config = dict(
    n_layer=14,
    d_model=256,
    n_head=4,
    n_kv_head=4,
    head_dim=64,
    d_mlp=704,
    vocab_size=16384,
    activation='swiglu',
    norm='rmsnorm',
    norm_place='pre',
    norm_eps=1e-05,
    positions='rope',
    rope_base=71600.0,
    rope_fraction=1.0,
    qk_norm=False,
    attn_scale=0.125,
    bias='none',
    tie_embeddings=False,
    parallel_block=False,
    init='normal',
    init_std_qkv=0.0247,
    init_std_o=0.0247,
    init_std_up=0.0247,
    init_std_down=0.0,
    optimizer='adamw',
    lr=0.00184,
    beta1=0.95,
    beta2=0.98,
    weight_decay=0.23,
    lr_head=0.00801,
    grad_clip=1.0,
    warmup_steps=229,
    schedule='wsd',
    decay_fraction=0.72,
    decay_shape='cos',
    final_lr_fraction=0.0,
    batch_tokens=131072,
    seq_len=512,
    doc_mask=True,
    train_tokens=948300000,
    steps=7235,
    dataset='wikipedia_en',
)
Each number is 200 + 40 x the weight over its row's rms, rounded and kept within 0 to 999. Layers, rows and columns count from 0. The size before them is the row's rms in percent of the matrix's.

# layer 6 attention value, 256x256, rms 0.0559, rows 181-191, columns 0-255
099,212,136,228,140,228,238,204,203,259,163,213,287,173,175,223,233,165,252,226,211,186,221,234,204,231,221,208,230,275,202,135,184,268,180,236,150,228,131,261,249,229,175,221,202,200,149,217,194,115,183,167,243,253,211,199,186,152,149,183,0,286,165,231,209,216,227,219,123,164,206,151,130,126,201,250,154,240,290,270,205,216,206,166,129,172,167,198,235,238,174,166,218,223,206,132,167,188,159,224,230,197,225,198,276,193,122,185,183,122,233,182,193,203,175,216,156,214,221,239,205,171,172,260,198,194,158,198,204,226,214,177,183,221,181,142,210,253,229,202,225,190,183,229,233,173,224,118,215,180,245,202,217,181,214,167,230,242,232,146,170,190,213,197,231,249,189,211,197,207,159,202,274,133,274,175,211,160,190,172,118,194,216,141,233,181,187,235,232,199,128,149,200,117,230,126,197,209,173,213,209,213,185,145,195,230,200,245,201,196,243,204,163,151,238,195,136,303,198,189,234,211,232,183,167,234,222,253,239,200,217,239,200,211,261,197,230,200,145,191,176,44,174,232,225,211,173,198,192,184,227,194,236,205,170,187,197
097,249,176,169,273,169,149,224,217,240,113,232,138,182,185,189,212,176,221,156,194,211,203,250,195,193,195,180,188,174,220,189,222,190,185,185,210,211,190,222,103,197,220,195,213,259,251,268,149,182,187,244,240,229,199,186,169,271,202,191,143,232,216,189,200,205,246,200,199,154,169,227,236,178,222,166,172,172,220,168,301,219,193,93,204,144,225,197,164,300,273,172,209,153,206,236,227,314,206,196,240,218,271,149,146,182,198,217,185,207,212,225,262,304,195,189,175,200,160,175,255,221,191,188,144,218,186,149,301,196,180,216,246,182,168,156,157,189,141,217,228,208,207,253,240,212,169,179,203,260,171,307,171,248,221,276,144,262,131,232,250,161,238,292,225,198,183,196,189,278,209,187,285,216,231,203,187,175,196,230,202,172,257,200,161,298,236,223,126,236,274,210,175,182,200,160,230,175,222,134,144,248,209,188,106,144,178,187,144,199,232,203,254,186,185,200,200,215,198,164,203,273,212,238,229,218,239,204,203,199,160,156,145,274,217,209,179,216,157,210,145,222,207,239,219,246,229,164,168,222,229,183,130,171,170,261,120
101,198,166,199,165,271,185,269,200,140,208,164,241,130,241,182,219,162,212,210,169,161,188,181,199,153,212,184,287,238,157,213,229,140,200,184,173,177,177,169,162,214,149,233,171,284,177,236,221,225,177,190,217,166,231,176,204,286,185,191,167,190,189,196,150,196,210,164,168,215,206,205,204,198,185,195,98,206,165,240,217,218,140,222,139,129,240,270,216,120,274,188,176,190,276,230,195,180,241,272,195,230,166,219,276,295,177,207,229,225,242,177,194,197,228,138,114,193,170,201,194,208,245,257,162,217,157,151,241,164,168,146,234,211,205,117,178,205,223,136,227,210,174,220,184,203,146,200,137,208,236,173,269,200,269,113,263,245,277,232,198,268,201,201,214,112,221,183,196,194,166,129,209,163,204,200,149,109,255,183,295,171,225,198,159,265,208,161,159,157,168,219,181,86,196,197,165,173,197,187,203,216,193,209,204,263,207,189,221,192,315,149,202,164,196,258,287,216,237,217,200,91,214,236,216,173,188,173,163,238,183,200,194,185,158,178,165,222,158,181,267,183,208,207,151,165,167,245,192,207,146,212,194,273,200,242,186
096,205,127,177,218,239,182,233,165,199,175,204,185,183,245,217,248,204,167,171,105,229,177,275,219,209,244,225,191,218,200,231,201,176,210,180,195,207,268,282,219,295,213,229,177,143,240,196,220,226,189,210,165,264,230,253,205,191,217,155,212,241,199,216,163,264,228,130,175,134,234,201,216,219,220,160,190,179,116,197,175,184,169,239,243,233,193,170,224,177,263,132,223,171,199,225,208,299,195,146,248,231,157,265,174,185,186,218,111,229,223,185,214,209,193,170,183,183,175,190,152,201,189,300,215,168,180,179,152,289,153,131,195,170,202,184,174,138,183,76,179,172,187,197,226,225,157,198,122,198,192,183,203,218,175,230,145,181,270,161,234,104,189,169,206,204,218,222,199,155,176,182,184,71,147,247,229,268,205,255,166,151,179,201,304,180,162,289,199,238,178,300,154,196,230,191,175,152,208,239,117,184,160,132,181,185,181,227,182,201,228,230,190,259,237,260,163,159,208,176,185,175,184,197,180,201,217,194,193,206,197,209,237,182,287,244,212,189,209,199,232,200,226,170,258,270,219,181,164,320,212,187,190,183,273,269,196
100,252,215,230,172,159,213,221,192,215,184,251,207,237,208,188,211,219,204,247,258,202,236,211,196,256,218,123,193,258,192,241,182,209,279,135,154,220,151,173,160,201,227,173,195,185,195,241,193,223,238,203,299,245,217,200,188,158,193,234,212,213,214,192,167,178,201,132,212,175,248,225,161,208,161,283,152,180,208,219,238,180,181,162,214,189,173,191,212,156,202,192,202,161,257,232,221,201,206,206,233,250,185,195,213,270,219,231,166,212,241,223,59,204,182,198,183,221,227,176,257,247,174,306,204,234,202,202,216,173,213,196,190,186,258,188,179,249,219,194,243,261,200,119,209,229,252,180,273,223,178,194,208,187,270,148,214,177,245,216,180,275,264,172,139,216,189,185,238,220,236,159,190,218,178,120,143,177,237,189,267,229,207,220,93,211,216,154,151,167,192,191,199,180,164,181,94,164,185,210,244,201,193,134,254,155,164,163,193,199,153,219,123,133,199,268,240,145,188,152,244,118,157,185,242,194,196,58,150,205,179,225,267,208,209,196,141,241,209,121,239,271,186,273,286,180,156,255,224,169,122,216,173,226,151,159,138
101,189,168,216,142,192,188,207,153,271,202,304,219,154,170,154,224,139,229,349,168,255,212,261,173,257,183,168,250,169,197,171,196,253,156,241,269,205,195,229,202,236,223,241,241,217,144,260,141,158,175,194,174,219,193,157,184,185,133,214,145,223,215,196,234,212,168,194,191,212,186,153,218,189,174,202,214,191,256,172,135,248,229,165,288,111,222,169,204,126,247,283,204,157,134,172,229,260,202,179,215,201,213,255,215,252,216,199,157,257,184,202,196,212,194,282,231,194,217,204,165,180,302,219,162,129,191,255,123,207,90,237,251,273,271,148,186,181,191,203,183,277,153,176,203,258,178,182,141,192,196,234,185,231,176,194,201,234,184,229,194,165,222,330,187,191,218,151,264,161,228,181,174,165,256,149,172,242,167,208,246,246,209,167,133,155,264,229,296,160,243,175,213,170,219,213,193,189,253,222,230,225,225,255,176,183,213,216,214,198,231,283,224,156,177,181,204,170,261,246,211,153,230,159,186,178,233,154,239,199,245,179,243,199,148,205,191,209,232,200,254,220,210,245,204,204,158,205,233,184,198,218,242,240,216,166,169
097,163,207,242,178,96,117,229,135,211,316,196,136,202,140,224,177,336,176,222,182,255,187,223,188,206,248,162,130,199,159,218,174,192,209,226,188,173,163,167,113,244,185,205,288,211,123,214,176,255,289,189,199,152,194,200,248,234,200,231,268,204,190,150,242,179,206,199,250,255,188,218,154,122,179,246,217,192,213,263,172,240,126,171,220,244,226,230,216,121,249,218,226,222,208,179,212,214,188,212,129,222,171,187,238,182,244,195,180,215,173,237,234,168,188,161,150,234,184,234,170,255,199,253,140,223,176,290,188,213,218,238,147,235,266,252,231,237,229,291,200,184,191,199,204,213,175,177,201,206,214,153,235,189,262,257,153,203,185,156,156,237,183,202,151,236,237,197,224,233,206,206,206,201,182,200,169,195,205,191,201,213,179,246,175,187,156,260,108,165,250,228,235,194,172,153,184,163,225,249,234,86,199,195,174,218,199,213,235,201,166,176,139,247,212,95,233,158,180,241,164,184,210,144,180,186,143,210,172,210,168,232,211,198,168,220,202,237,159,139,307,232,162,172,217,244,227,240,239,130,242,215,249,179,181,215,286
098,175,160,196,143,233,250,189,216,146,202,144,207,187,191,179,202,162,196,259,177,286,184,234,203,209,143,191,276,289,252,234,224,220,142,174,210,195,181,240,191,281,154,170,174,201,244,127,207,184,151,226,70,195,177,274,255,251,267,188,238,185,198,207,177,212,225,241,187,227,175,208,146,183,265,125,194,203,199,168,204,164,219,227,185,216,125,155,290,194,150,151,200,219,175,175,159,162,233,175,133,195,236,186,124,221,147,211,204,197,173,196,226,168,203,152,137,210,232,188,167,275,148,195,215,193,213,180,112,76,208,216,168,283,144,129,181,241,286,185,185,174,218,225,193,181,211,208,156,131,244,235,251,180,245,176,228,202,244,217,206,165,139,208,163,205,240,239,213,126,147,185,155,258,202,192,196,194,225,153,236,228,215,139,278,175,204,218,200,194,190,125,217,150,220,219,218,157,177,239,214,147,197,176,218,124,216,190,196,196,238,211,254,179,202,192,162,217,221,174,108,224,133,227,234,180,162,163,200,236,169,185,214,161,209,255,243,191,249,335,223,149,250,206,168,185,252,174,210,222,207,203,211,172,217,123,143
103,192,275,203,218,239,259,229,176,249,248,173,270,237,248,215,261,171,192,195,176,165,188,157,211,134,212,186,201,266,167,216,187,191,293,210,256,150,118,237,220,205,261,210,180,201,198,254,187,183,286,140,238,178,207,151,176,210,247,196,136,188,209,195,222,220,208,184,197,256,242,218,188,229,252,141,219,166,299,189,176,235,238,253,178,194,156,165,258,103,231,139,178,218,234,149,220,295,195,208,156,247,207,220,159,219,173,230,201,191,220,237,183,282,229,216,196,181,164,183,135,255,181,222,246,268,161,160,231,170,250,153,255,163,187,239,238,220,228,195,192,170,224,172,349,149,222,164,227,144,199,210,238,173,308,207,164,174,221,302,231,221,143,184,158,180,230,235,147,278,191,272,189,256,230,177,214,232,193,214,209,193,162,263,151,109,155,209,154,167,212,204,177,263,133,132,214,223,213,260,185,115,190,188,222,274,216,195,211,196,192,279,172,156,180,158,171,212,188,249,222,139,240,175,228,192,196,218,210,194,269,253,219,217,173,241,185,254,236,164,197,167,194,211,240,206,139,201,227,195,203,206,204,176,203,200,167
096,228,192,210,165,184,194,209,249,142,145,221,162,142,158,188,212,241,230,285,240,183,178,234,188,193,225,170,130,142,190,228,174,271,153,146,188,222,156,166,180,156,196,159,188,272,162,162,179,179,213,133,273,210,185,187,217,236,249,238,164,180,197,275,194,179,218,187,208,233,209,213,165,121,175,212,201,190,221,182,177,166,268,161,261,193,204,224,209,293,202,200,200,211,249,258,202,184,276,156,268,211,290,201,139,205,206,164,261,107,192,206,261,244,206,231,251,221,76,191,189,197,182,264,217,248,244,212,175,194,221,203,128,216,197,203,245,237,250,248,194,210,243,139,207,249,223,145,205,211,145,288,302,205,218,210,260,222,167,172,219,198,164,202,176,264,180,159,173,174,227,100,200,258,184,200,168,80,214,229,297,202,226,113,206,195,249,191,185,176,214,168,202,235,277,164,185,217,132,186,214,154,196,247,192,204,222,234,203,208,218,181,207,152,154,129,213,147,128,224,201,194,182,189,238,196,175,204,139,212,194,203,169,216,129,169,223,205,255,238,182,212,147,212,231,236,237,164,230,151,109,201,179,172,180,191,111
099,201,257,185,232,186,148,283,162,214,146,241,273,211,183,243,250,221,232,127,174,162,217,163,219,203,217,209,151,232,182,193,213,199,179,247,155,214,223,203,259,176,169,209,188,114,205,151,272,270,223,149,232,65,219,147,173,202,146,184,210,195,184,182,193,236,199,165,197,161,174,160,130,198,175,228,169,221,213,244,205,183,183,134,220,203,128,218,195,201,152,233,160,145,153,153,179,250,177,221,196,99,174,228,287,113,139,154,159,230,192,171,181,197,211,277,202,168,168,230,249,257,227,156,239,235,163,204,264,234,157,215,211,136,170,301,183,155,189,127,196,228,167,143,206,222,172,226,225,208,227,216,155,213,205,200,146,231,200,207,205,218,223,189,140,170,147,155,155,218,154,239,233,142,174,181,220,207,148,220,176,233,152,264,123,160,289,168,247,157,258,164,149,234,164,201,140,215,162,217,252,229,184,128,258,233,168,175,239,193,198,171,195,202,171,150,239,231,162,207,204,119,203,228,176,213,175,138,210,210,209,165,144,195,229,171,247,191,230,163,228,185,173,41,235,194,198,276,197,170,145,212,196,224,188,222,203
# layer 6 attention output (transposed), 256x256, rms 0.0579, rows 181-191, columns 0-255
094,215,213,195,267,156,147,223,168,124,196,181,212,276,260,149,214,194,152,145,159,121,153,231,197,142,231,164,182,170,180,277,189,166,132,162,232,116,230,127,129,177,289,177,157,238,213,134,216,173,221,260,186,177,155,205,282,257,262,159,359,144,202,161,156,203,163,230,249,226,226,250,287,208,213,227,229,205,112,149,183,189,179,218,204,226,153,216,175,210,191,241,173,191,183,227,186,172,194,142,195,242,146,249,167,167,222,222,207,220,132,194,224,198,255,170,173,192,197,245,210,212,255,189,192,164,202,187,138,158,198,255,195,193,260,152,229,169,172,180,170,220,219,175,212,222,200,275,190,210,205,176,202,238,207,214,109,215,167,227,233,164,189,178,177,197,209,216,240,161,246,179,137,182,158,236,233,184,240,289,256,305,225,263,182,244,272,146,148,213,192,263,203,185,180,241,169,225,264,146,180,176,205,169,198,205,145,175,258,203,193,217,217,195,160,247,229,130,192,198,275,203,178,188,237,171,185,224,205,143,178,187,150,191,166,189,194,162,279,277,207,248,231,153,167,231,198,188,192,224,153,184,184,170,252,173,139
092,132,167,211,207,308,225,124,192,235,235,156,153,180,254,229,168,214,205,243,171,214,188,177,239,182,209,216,253,224,200,208,121,206,249,234,191,190,248,260,266,212,194,190,166,191,160,107,245,227,181,148,203,145,184,223,182,204,263,223,254,155,216,175,167,147,149,183,205,244,197,190,152,236,175,219,243,145,241,290,137,138,214,329,283,225,206,190,162,143,168,210,232,245,160,163,191,150,220,205,204,195,198,247,274,214,213,157,246,210,190,159,173,124,209,174,217,176,221,198,240,229,236,179,242,210,256,229,100,159,266,183,168,223,233,245,195,224,264,152,219,224,200,222,166,159,262,197,239,157,177,186,193,204,245,154,212,191,233,208,149,207,221,152,126,219,251,273,253,141,208,286,138,198,229,202,176,173,186,155,152,167,238,192,241,195,179,228,209,188,134,189,257,212,178,199,178,209,231,268,270,222,253,252,245,183,213,195,231,198,271,140,183,186,206,124,190,192,239,231,158,150,177,124,166,132,199,202,223,180,221,200,240,114,232,168,244,194,227,194,182,196,185,183,196,168,183,112,216,261,214,181,221,258,293,174,263
099,217,217,165,191,214,265,179,216,206,190,160,119,237,189,171,146,220,223,174,217,218,211,139,204,153,179,190,146,149,205,125,131,247,215,189,225,192,272,203,216,163,292,194,267,200,300,194,169,164,233,146,193,229,128,187,239,112,203,214,205,199,203,196,224,234,206,175,233,221,146,193,183,201,201,208,230,203,188,220,200,201,178,230,252,241,145,125,159,236,235,272,217,308,140,210,210,202,176,153,203,226,227,245,143,91,203,171,193,194,208,177,243,191,208,208,224,247,228,181,151,232,177,79,224,192,251,233,167,233,231,232,174,253,174,240,145,185,180,258,187,180,168,201,208,167,282,240,258,193,189,234,162,212,195,261,148,125,175,185,189,134,220,168,241,243,170,243,234,185,213,238,203,228,265,204,281,248,152,233,184,186,159,192,207,205,165,208,249,168,245,142,190,244,165,169,181,249,192,168,239,219,142,105,201,195,186,193,155,159,154,192,202,196,213,181,189,227,214,188,272,271,145,144,128,221,210,256,187,101,288,207,220,269,242,247,209,205,229,201,201,294,198,214,241,174,233,217,155,232,215,236,260,138,179,113,183
098,202,213,214,192,184,219,166,236,193,226,216,234,169,181,157,127,160,222,254,186,155,185,235,201,181,168,210,277,152,174,188,194,164,192,168,181,192,141,187,192,127,224,197,170,290,182,170,130,208,217,118,218,162,202,108,150,239,177,249,186,185,123,218,280,207,161,258,226,274,122,145,190,181,162,227,204,182,273,159,169,208,187,203,208,185,198,185,168,197,100,225,206,257,284,122,201,144,173,306,164,213,255,133,212,194,182,217,255,229,237,224,236,124,199,238,229,203,175,179,193,205,184,171,206,191,222,198,188,161,214,246,183,272,210,182,198,280,229,282,166,244,163,159,173,216,249,210,215,184,264,151,237,181,280,161,238,265,197,179,183,238,218,199,181,196,179,201,213,197,253,233,191,273,231,154,202,126,142,181,197,199,258,154,152,216,201,149,126,165,203,141,210,225,185,212,218,212,204,141,301,240,249,241,197,227,200,151,156,243,185,189,219,181,184,157,249,218,203,239,260,184,205,198,158,170,224,141,216,151,203,253,139,257,109,195,168,212,187,248,235,217,174,269,126,201,196,174,228,149,140,267,219,216,156,104,188
097,195,207,149,155,258,178,212,186,246,252,220,160,133,235,222,208,189,248,180,238,217,159,146,193,160,240,244,183,147,246,97,179,188,127,239,255,184,219,167,257,191,171,187,218,194,215,159,148,106,173,204,207,181,230,248,267,188,184,144,230,206,220,182,222,198,193,201,203,168,191,144,180,200,280,100,232,211,234,258,182,202,228,196,129,181,216,211,175,190,189,216,185,224,201,210,176,200,197,162,200,151,233,232,139,137,231,259,157,114,156,168,291,187,250,192,213,218,198,198,212,178,178,146,152,221,170,236,157,204,213,206,160,197,184,259,199,156,241,152,165,161,243,275,127,206,146,176,134,149,267,216,281,231,165,228,162,183,154,185,193,153,167,171,239,233,173,260,216,152,142,168,248,124,181,221,252,173,180,185,171,190,170,224,191,189,208,211,275,205,174,157,220,236,197,184,220,213,191,185,189,171,156,287,161,234,284,242,191,99,208,169,223,258,255,97,153,262,205,263,170,229,206,269,198,219,233,271,210,263,174,134,137,233,163,171,177,129,159,162,143,185,206,131,127,208,199,171,204,155,216,220,266,207,180,167,220
101,183,220,251,267,212,207,157,171,189,231,95,154,239,269,244,158,256,200,97,195,216,165,170,186,212,216,250,175,239,220,194,208,199,245,142,152,142,201,213,204,174,144,135,138,191,140,186,246,245,167,222,194,151,186,236,247,148,255,239,194,264,200,220,198,156,201,235,132,220,202,207,125,130,211,212,204,210,157,232,273,142,171,246,126,269,164,231,163,238,193,113,186,266,178,249,219,189,202,192,212,169,196,178,187,216,220,220,229,161,224,229,267,155,205,170,181,231,214,134,206,180,138,145,216,332,187,178,269,152,309,209,185,110,136,212,188,210,186,192,237,124,171,184,213,198,228,262,279,235,185,211,250,243,203,235,199,196,194,159,205,245,225,128,202,168,182,257,194,189,169,193,203,227,156,246,207,167,247,187,171,189,168,236,268,242,231,214,98,237,161,201,175,201,225,209,208,209,171,192,199,184,192,105,204,231,210,155,191,175,166,133,212,225,175,212,200,277,148,184,195,241,150,318,190,176,132,176,198,221,151,242,202,158,181,164,185,211,160,191,181,192,197,198,205,216,192,154,138,151,205,204,121,164,209,253,196
099,178,275,161,197,276,267,132,180,228,143,206,236,159,264,179,247,142,224,167,205,188,226,130,175,204,190,187,287,198,262,217,238,185,212,153,155,238,208,228,223,163,218,198,201,155,278,224,237,187,120,226,154,294,230,263,138,150,219,139,163,237,151,226,164,220,234,172,185,148,227,193,227,282,265,209,172,209,140,212,188,219,265,218,188,160,220,157,193,244,167,132,102,174,180,232,172,217,217,182,221,141,214,204,130,183,217,221,210,145,243,198,187,220,166,189,260,179,187,130,219,201,140,178,236,209,158,172,194,220,163,124,225,151,125,146,137,145,186,128,195,163,229,169,140,160,152,210,200,192,175,247,194,183,187,215,227,190,215,190,248,201,203,199,262,196,163,188,188,177,202,161,232,272,180,239,194,200,191,184,210,195,151,202,206,219,209,125,327,263,207,130,189,238,175,159,170,189,140,200,162,268,165,185,222,227,181,192,199,179,218,169,212,179,260,260,193,198,186,148,267,182,206,233,249,250,252,200,218,249,183,155,173,216,228,172,179,128,198,179,145,214,257,193,248,116,183,235,239,305,198,199,97,206,146,201,166
098,213,210,175,233,124,165,187,215,251,174,202,227,224,168,224,175,251,207,159,189,217,193,222,211,243,199,263,134,156,119,210,184,214,259,168,215,178,200,176,257,177,244,235,211,224,198,211,209,218,266,102,270,190,210,134,150,150,137,189,167,195,134,177,105,193,178,202,214,158,183,205,262,183,153,254,160,192,222,222,232,178,194,192,227,216,201,245,152,188,199,260,180,182,248,201,236,234,183,213,224,176,153,184,254,203,233,167,216,207,191,241,197,253,193,228,232,194,194,237,230,194,264,217,185,156,217,275,290,268,163,196,174,178,264,243,216,162,114,216,271,262,227,209,244,268,159,161,256,222,153,129,172,208,181,177,182,215,188,196,96,168,217,215,301,196,161,192,209,205,265,196,218,167,192,144,257,240,180,288,181,250,215,218,189,181,203,139,221,170,254,282,225,254,216,193,187,261,222,196,153,217,221,189,183,290,153,162,190,332,90,190,159,250,132,262,235,165,163,224,311,199,255,162,171,203,134,176,190,178,241,240,188,231,174,173,169,237,134,217,193,228,248,173,191,196,198,217,173,165,222,171,197,243,208,236,210
101,133,140,152,153,179,125,248,193,243,171,173,157,202,144,206,198,207,237,222,238,226,231,175,178,214,243,124,232,172,220,168,208,147,183,212,174,176,194,143,201,165,175,194,263,233,251,190,196,192,148,324,171,230,263,287,236,116,184,214,276,265,122,256,220,192,220,180,209,128,193,147,218,168,133,198,231,174,209,224,182,149,141,189,227,196,229,218,99,235,194,255,228,141,173,228,170,182,232,267,206,107,210,227,238,112,183,127,216,150,189,212,215,150,155,269,246,200,216,218,220,211,204,222,142,179,190,213,143,234,189,136,193,192,181,191,123,256,217,172,217,222,176,161,159,191,109,237,161,233,195,149,204,219,143,143,240,190,163,159,164,218,230,163,212,184,148,136,286,142,192,168,172,170,195,210,224,181,215,235,243,196,196,202,182,253,233,207,204,168,199,152,255,147,260,245,213,244,184,188,226,223,196,233,168,67,151,223,188,282,233,176,235,228,249,187,232,148,244,177,142,171,160,191,182,256,202,233,175,242,152,216,168,230,232,181,207,117,205,249,223,249,268,169,158,203,193,236,194,248,216,179,179,206,197,178,206
093,165,200,180,204,192,205,131,155,238,227,116,180,258,239,170,220,218,190,95,205,253,217,227,181,247,201,249,206,224,238,167,221,200,202,252,202,244,173,272,220,243,228,182,238,82,210,252,223,207,141,259,193,170,160,240,224,152,182,165,202,223,236,114,198,181,178,204,218,138,247,197,246,300,221,171,189,160,162,287,224,243,191,216,158,202,180,175,258,162,180,210,202,174,169,230,170,220,136,181,217,191,190,201,198,195,232,228,155,217,170,143,161,164,174,183,218,186,281,185,237,222,233,181,138,195,153,273,228,126,155,255,230,159,166,143,166,148,195,146,247,194,187,243,187,199,187,242,259,151,211,180,111,267,246,206,136,242,189,230,219,215,258,215,257,163,237,242,234,188,165,266,203,181,202,233,161,273,202,132,116,215,139,279,239,205,195,206,230,260,200,200,182,182,171,162,229,176,256,244,205,272,238,182,232,215,167,250,204,160,195,216,179,253,214,217,187,279,254,172,195,222,189,209,253,181,186,231,253,276,187,144,203,203,291,131,178,195,129,193,158,183,248,177,139,169,168,223,223,254,287,200,174,246,194,247,270
100,158,251,245,107,216,220,182,165,189,188,201,198,193,161,155,196,188,165,207,188,221,206,206,168,168,176,121,208,181,244,230,160,153,213,200,239,213,194,169,191,202,191,217,226,259,164,260,154,139,181,228,203,296,242,229,171,259,189,232,190,192,219,281,221,198,240,215,207,232,222,165,278,142,205,186,235,213,190,166,169,233,202,252,155,183,279,169,199,175,285,180,247,221,256,178,199,175,161,182,226,224,275,181,85,205,251,280,199,146,216,263,196,169,195,137,157,253,209,256,148,149,185,258,180,120,280,258,239,207,220,177,200,220,183,127,243,268,155,200,175,158,244,238,169,170,228,187,131,205,230,169,233,182,115,175,233,177,203,221,193,202,184,212,246,229,264,196,236,209,217,134,139,287,214,223,228,183,224,179,240,208,211,153,233,193,132,199,112,185,167,189,238,109,288,179,223,210,292,150,203,221,231,205,144,182,266,225,202,170,186,221,220,124,219,230,163,125,229,239,116,276,183,161,194,198,218,237,192,195,202,172,194,182,201,276,172,221,213,167,176,259,228,291,190,294,187,197,218,191,191,183,216,149,175,152,169
# layer 6 attention query, 256x256, rms 0.0741, rows 192-194, columns 0-255
077,244,185,202,278,198,172,172,220,169,198,230,238,168,144,194,173,167,271,186,228,152,168,164,164,219,247,196,239,286,225,175,244,117,253,263,225,220,296,184,223,232,177,184,148,173,192,143,228,203,238,133,221,143,214,285,231,240,193,215,156,168,174,228,166,298,101,201,205,188,143,202,239,252,163,188,222,166,192,177,212,223,224,244,170,198,224,164,231,150,191,145,248,224,227,213,188,220,168,243,228,119,348,138,146,210,200,180,212,225,132,223,158,219,211,178,187,162,252,208,271,201,196,210,203,139,197,167,248,212,179,245,211,236,197,212,186,161,141,181,234,203,214,215,230,195,211,178,243,217,172,216,223,179,248,187,182,185,156,183,234,205,238,215,196,166,228,196,217,171,226,253,170,230,222,212,165,231,242,193,187,213,152,213,190,219,212,185,254,237,194,188,243,224,195,188,276,88,287,203,151,245,211,220,196,259,198,218,211,200,286,208,127,151,214,181,286,83,252,246,241,203,238,249,150,268,246,224,189,244,206,271,204,229,138,247,261,187,174,206,189,199,189,215,192,205,172,240,96,222,293,158,217,151,243,208,141
076,223,195,187,198,189,115,228,281,239,170,188,202,195,231,283,156,207,211,229,268,161,196,171,193,207,222,185,184,221,183,185,161,220,160,205,162,183,279,197,276,189,208,166,132,118,199,177,172,188,181,168,222,202,170,267,244,244,244,178,161,167,210,145,163,212,89,169,167,171,214,181,245,206,173,113,207,170,199,205,216,216,203,181,131,163,188,165,198,199,142,199,234,217,241,205,169,257,208,195,174,218,285,217,205,229,181,203,132,247,200,177,153,179,200,148,107,192,250,172,318,213,169,208,254,243,156,195,259,234,176,192,156,215,211,172,178,193,147,200,238,269,194,202,239,158,232,156,184,142,242,204,235,215,267,167,210,129,243,151,193,236,208,238,164,219,224,237,221,256,147,141,190,143,263,307,226,210,225,155,148,176,169,266,171,145,155,174,228,215,215,206,155,199,197,121,199,154,215,198,183,260,242,196,218,208,226,261,151,185,199,159,144,133,207,156,195,167,220,244,194,114,208,181,103,244,193,128,203,230,198,135,188,191,192,262,269,193,166,175,193,210,226,174,160,94,197,96,132,227,193,139,202,216,206,157,190
095,251,260,202,238,224,190,158,220,182,146,195,196,213,263,171,247,177,202,227,237,179,179,223,207,240,197,242,230,230,201,146,225,209,218,264,190,188,268,228,190,200,216,220,209,227,193,94,208,217,233,158,213,148,238,169,181,203,228,244,178,169,197,204,138,277,141,228,242,111,213,253,197,199,164,154,210,201,194,242,174,270,224,287,164,212,157,111,277,145,151,127,219,190,243,188,175,226,285,174,165,138,303,188,110,203,206,201,155,196,267,218,189,201,175,181,156,221,155,198,267,160,175,172,255,212,116,159,274,163,230,262,200,157,220,260,238,265,135,217,218,195,231,150,209,163,239,166,243,191,182,234,197,198,243,166,234,188,142,187,211,229,199,238,213,175,216,259,151,173,276,201,171,148,220,183,125,188,279,214,149,169,188,226,195,150,202,207,232,208,231,196,208,248,199,230,243,225,152,123,137,190,199,217,238,238,263,264,249,227,182,216,157,217,117,242,175,183,211,245,220,231,256,189,223,208,199,248,284,222,198,224,169,181,134,222,212,157,169,262,238,181,208,291,194,133,158,184,181,154,174,184,272,207,201,193,102
# layer 6 attention key, 256x256, rms 0.0722, rows 192-193, columns 0-255
094,292,165,259,120,127,194,212,153,206,216,209,205,165,187,187,202,126,247,168,269,214,107,252,248,188,188,159,161,262,150,148,246,260,215,158,164,126,198,201,202,165,235,188,127,209,135,218,240,214,162,183,256,236,205,192,213,127,180,180,145,220,263,170,209,167,233,140,234,166,251,202,203,137,196,216,167,215,137,233,220,174,224,246,158,207,182,183,162,145,224,185,272,183,224,213,197,181,212,260,234,241,148,192,259,231,187,289,120,141,180,148,258,228,156,191,166,163,197,225,140,244,171,190,255,203,187,265,249,185,216,256,213,206,148,197,139,246,161,246,188,185,192,186,195,222,203,144,198,227,188,175,115,231,175,237,174,140,167,199,161,143,221,203,201,233,190,222,198,193,165,199,224,196,151,150,144,140,242,262,185,216,281,171,237,224,239,247,126,278,193,162,214,231,171,189,199,271,214,254,121,168,144,151,191,225,216,238,155,198,194,162,193,212,169,212,155,160,157,227,115,204,178,168,191,104,217,182,191,287,121,168,213,217,174,174,192,189,138,236,160,206,244,193,211,209,270,161,199,129,205,247,238,251,158,196,210
079,202,176,224,185,166,217,274,143,165,221,202,132,185,153,211,172,156,181,216,143,221,171,228,213,242,182,175,254,240,151,187,125,239,219,194,228,164,159,168,146,157,232,238,242,228,146,226,166,200,214,294,197,204,203,163,262,144,227,174,262,257,226,278,229,101,274,201,256,119,236,197,156,221,224,325,189,214,167,247,216,215,238,163,232,206,145,252,136,191,188,158,241,197,180,139,270,194,200,212,189,210,190,240,183,213,205,238,189,161,219,203,230,220,204,204,217,141,194,248,161,163,221,198,230,152,217,170,180,150,243,243,260,239,181,164,192,262,241,208,199,144,178,146,208,158,187,196,145,224,194,234,164,212,135,147,146,199,189,198,200,142,243,197,216,201,218,209,230,147,147,200,242,174,144,110,176,256,243,210,209,275,280,188,185,154,220,174,135,141,229,170,194,229,231,255,229,279,204,195,182,184,170,228,198,215,184,255,148,139,191,237,166,205,185,203,130,131,179,172,109,248,159,172,147,222,221,173,236,221,183,218,166,223,164,133,207,196,179,155,196,224,192,200,260,225,242,375,190,212,131,226,206,205,224,241,209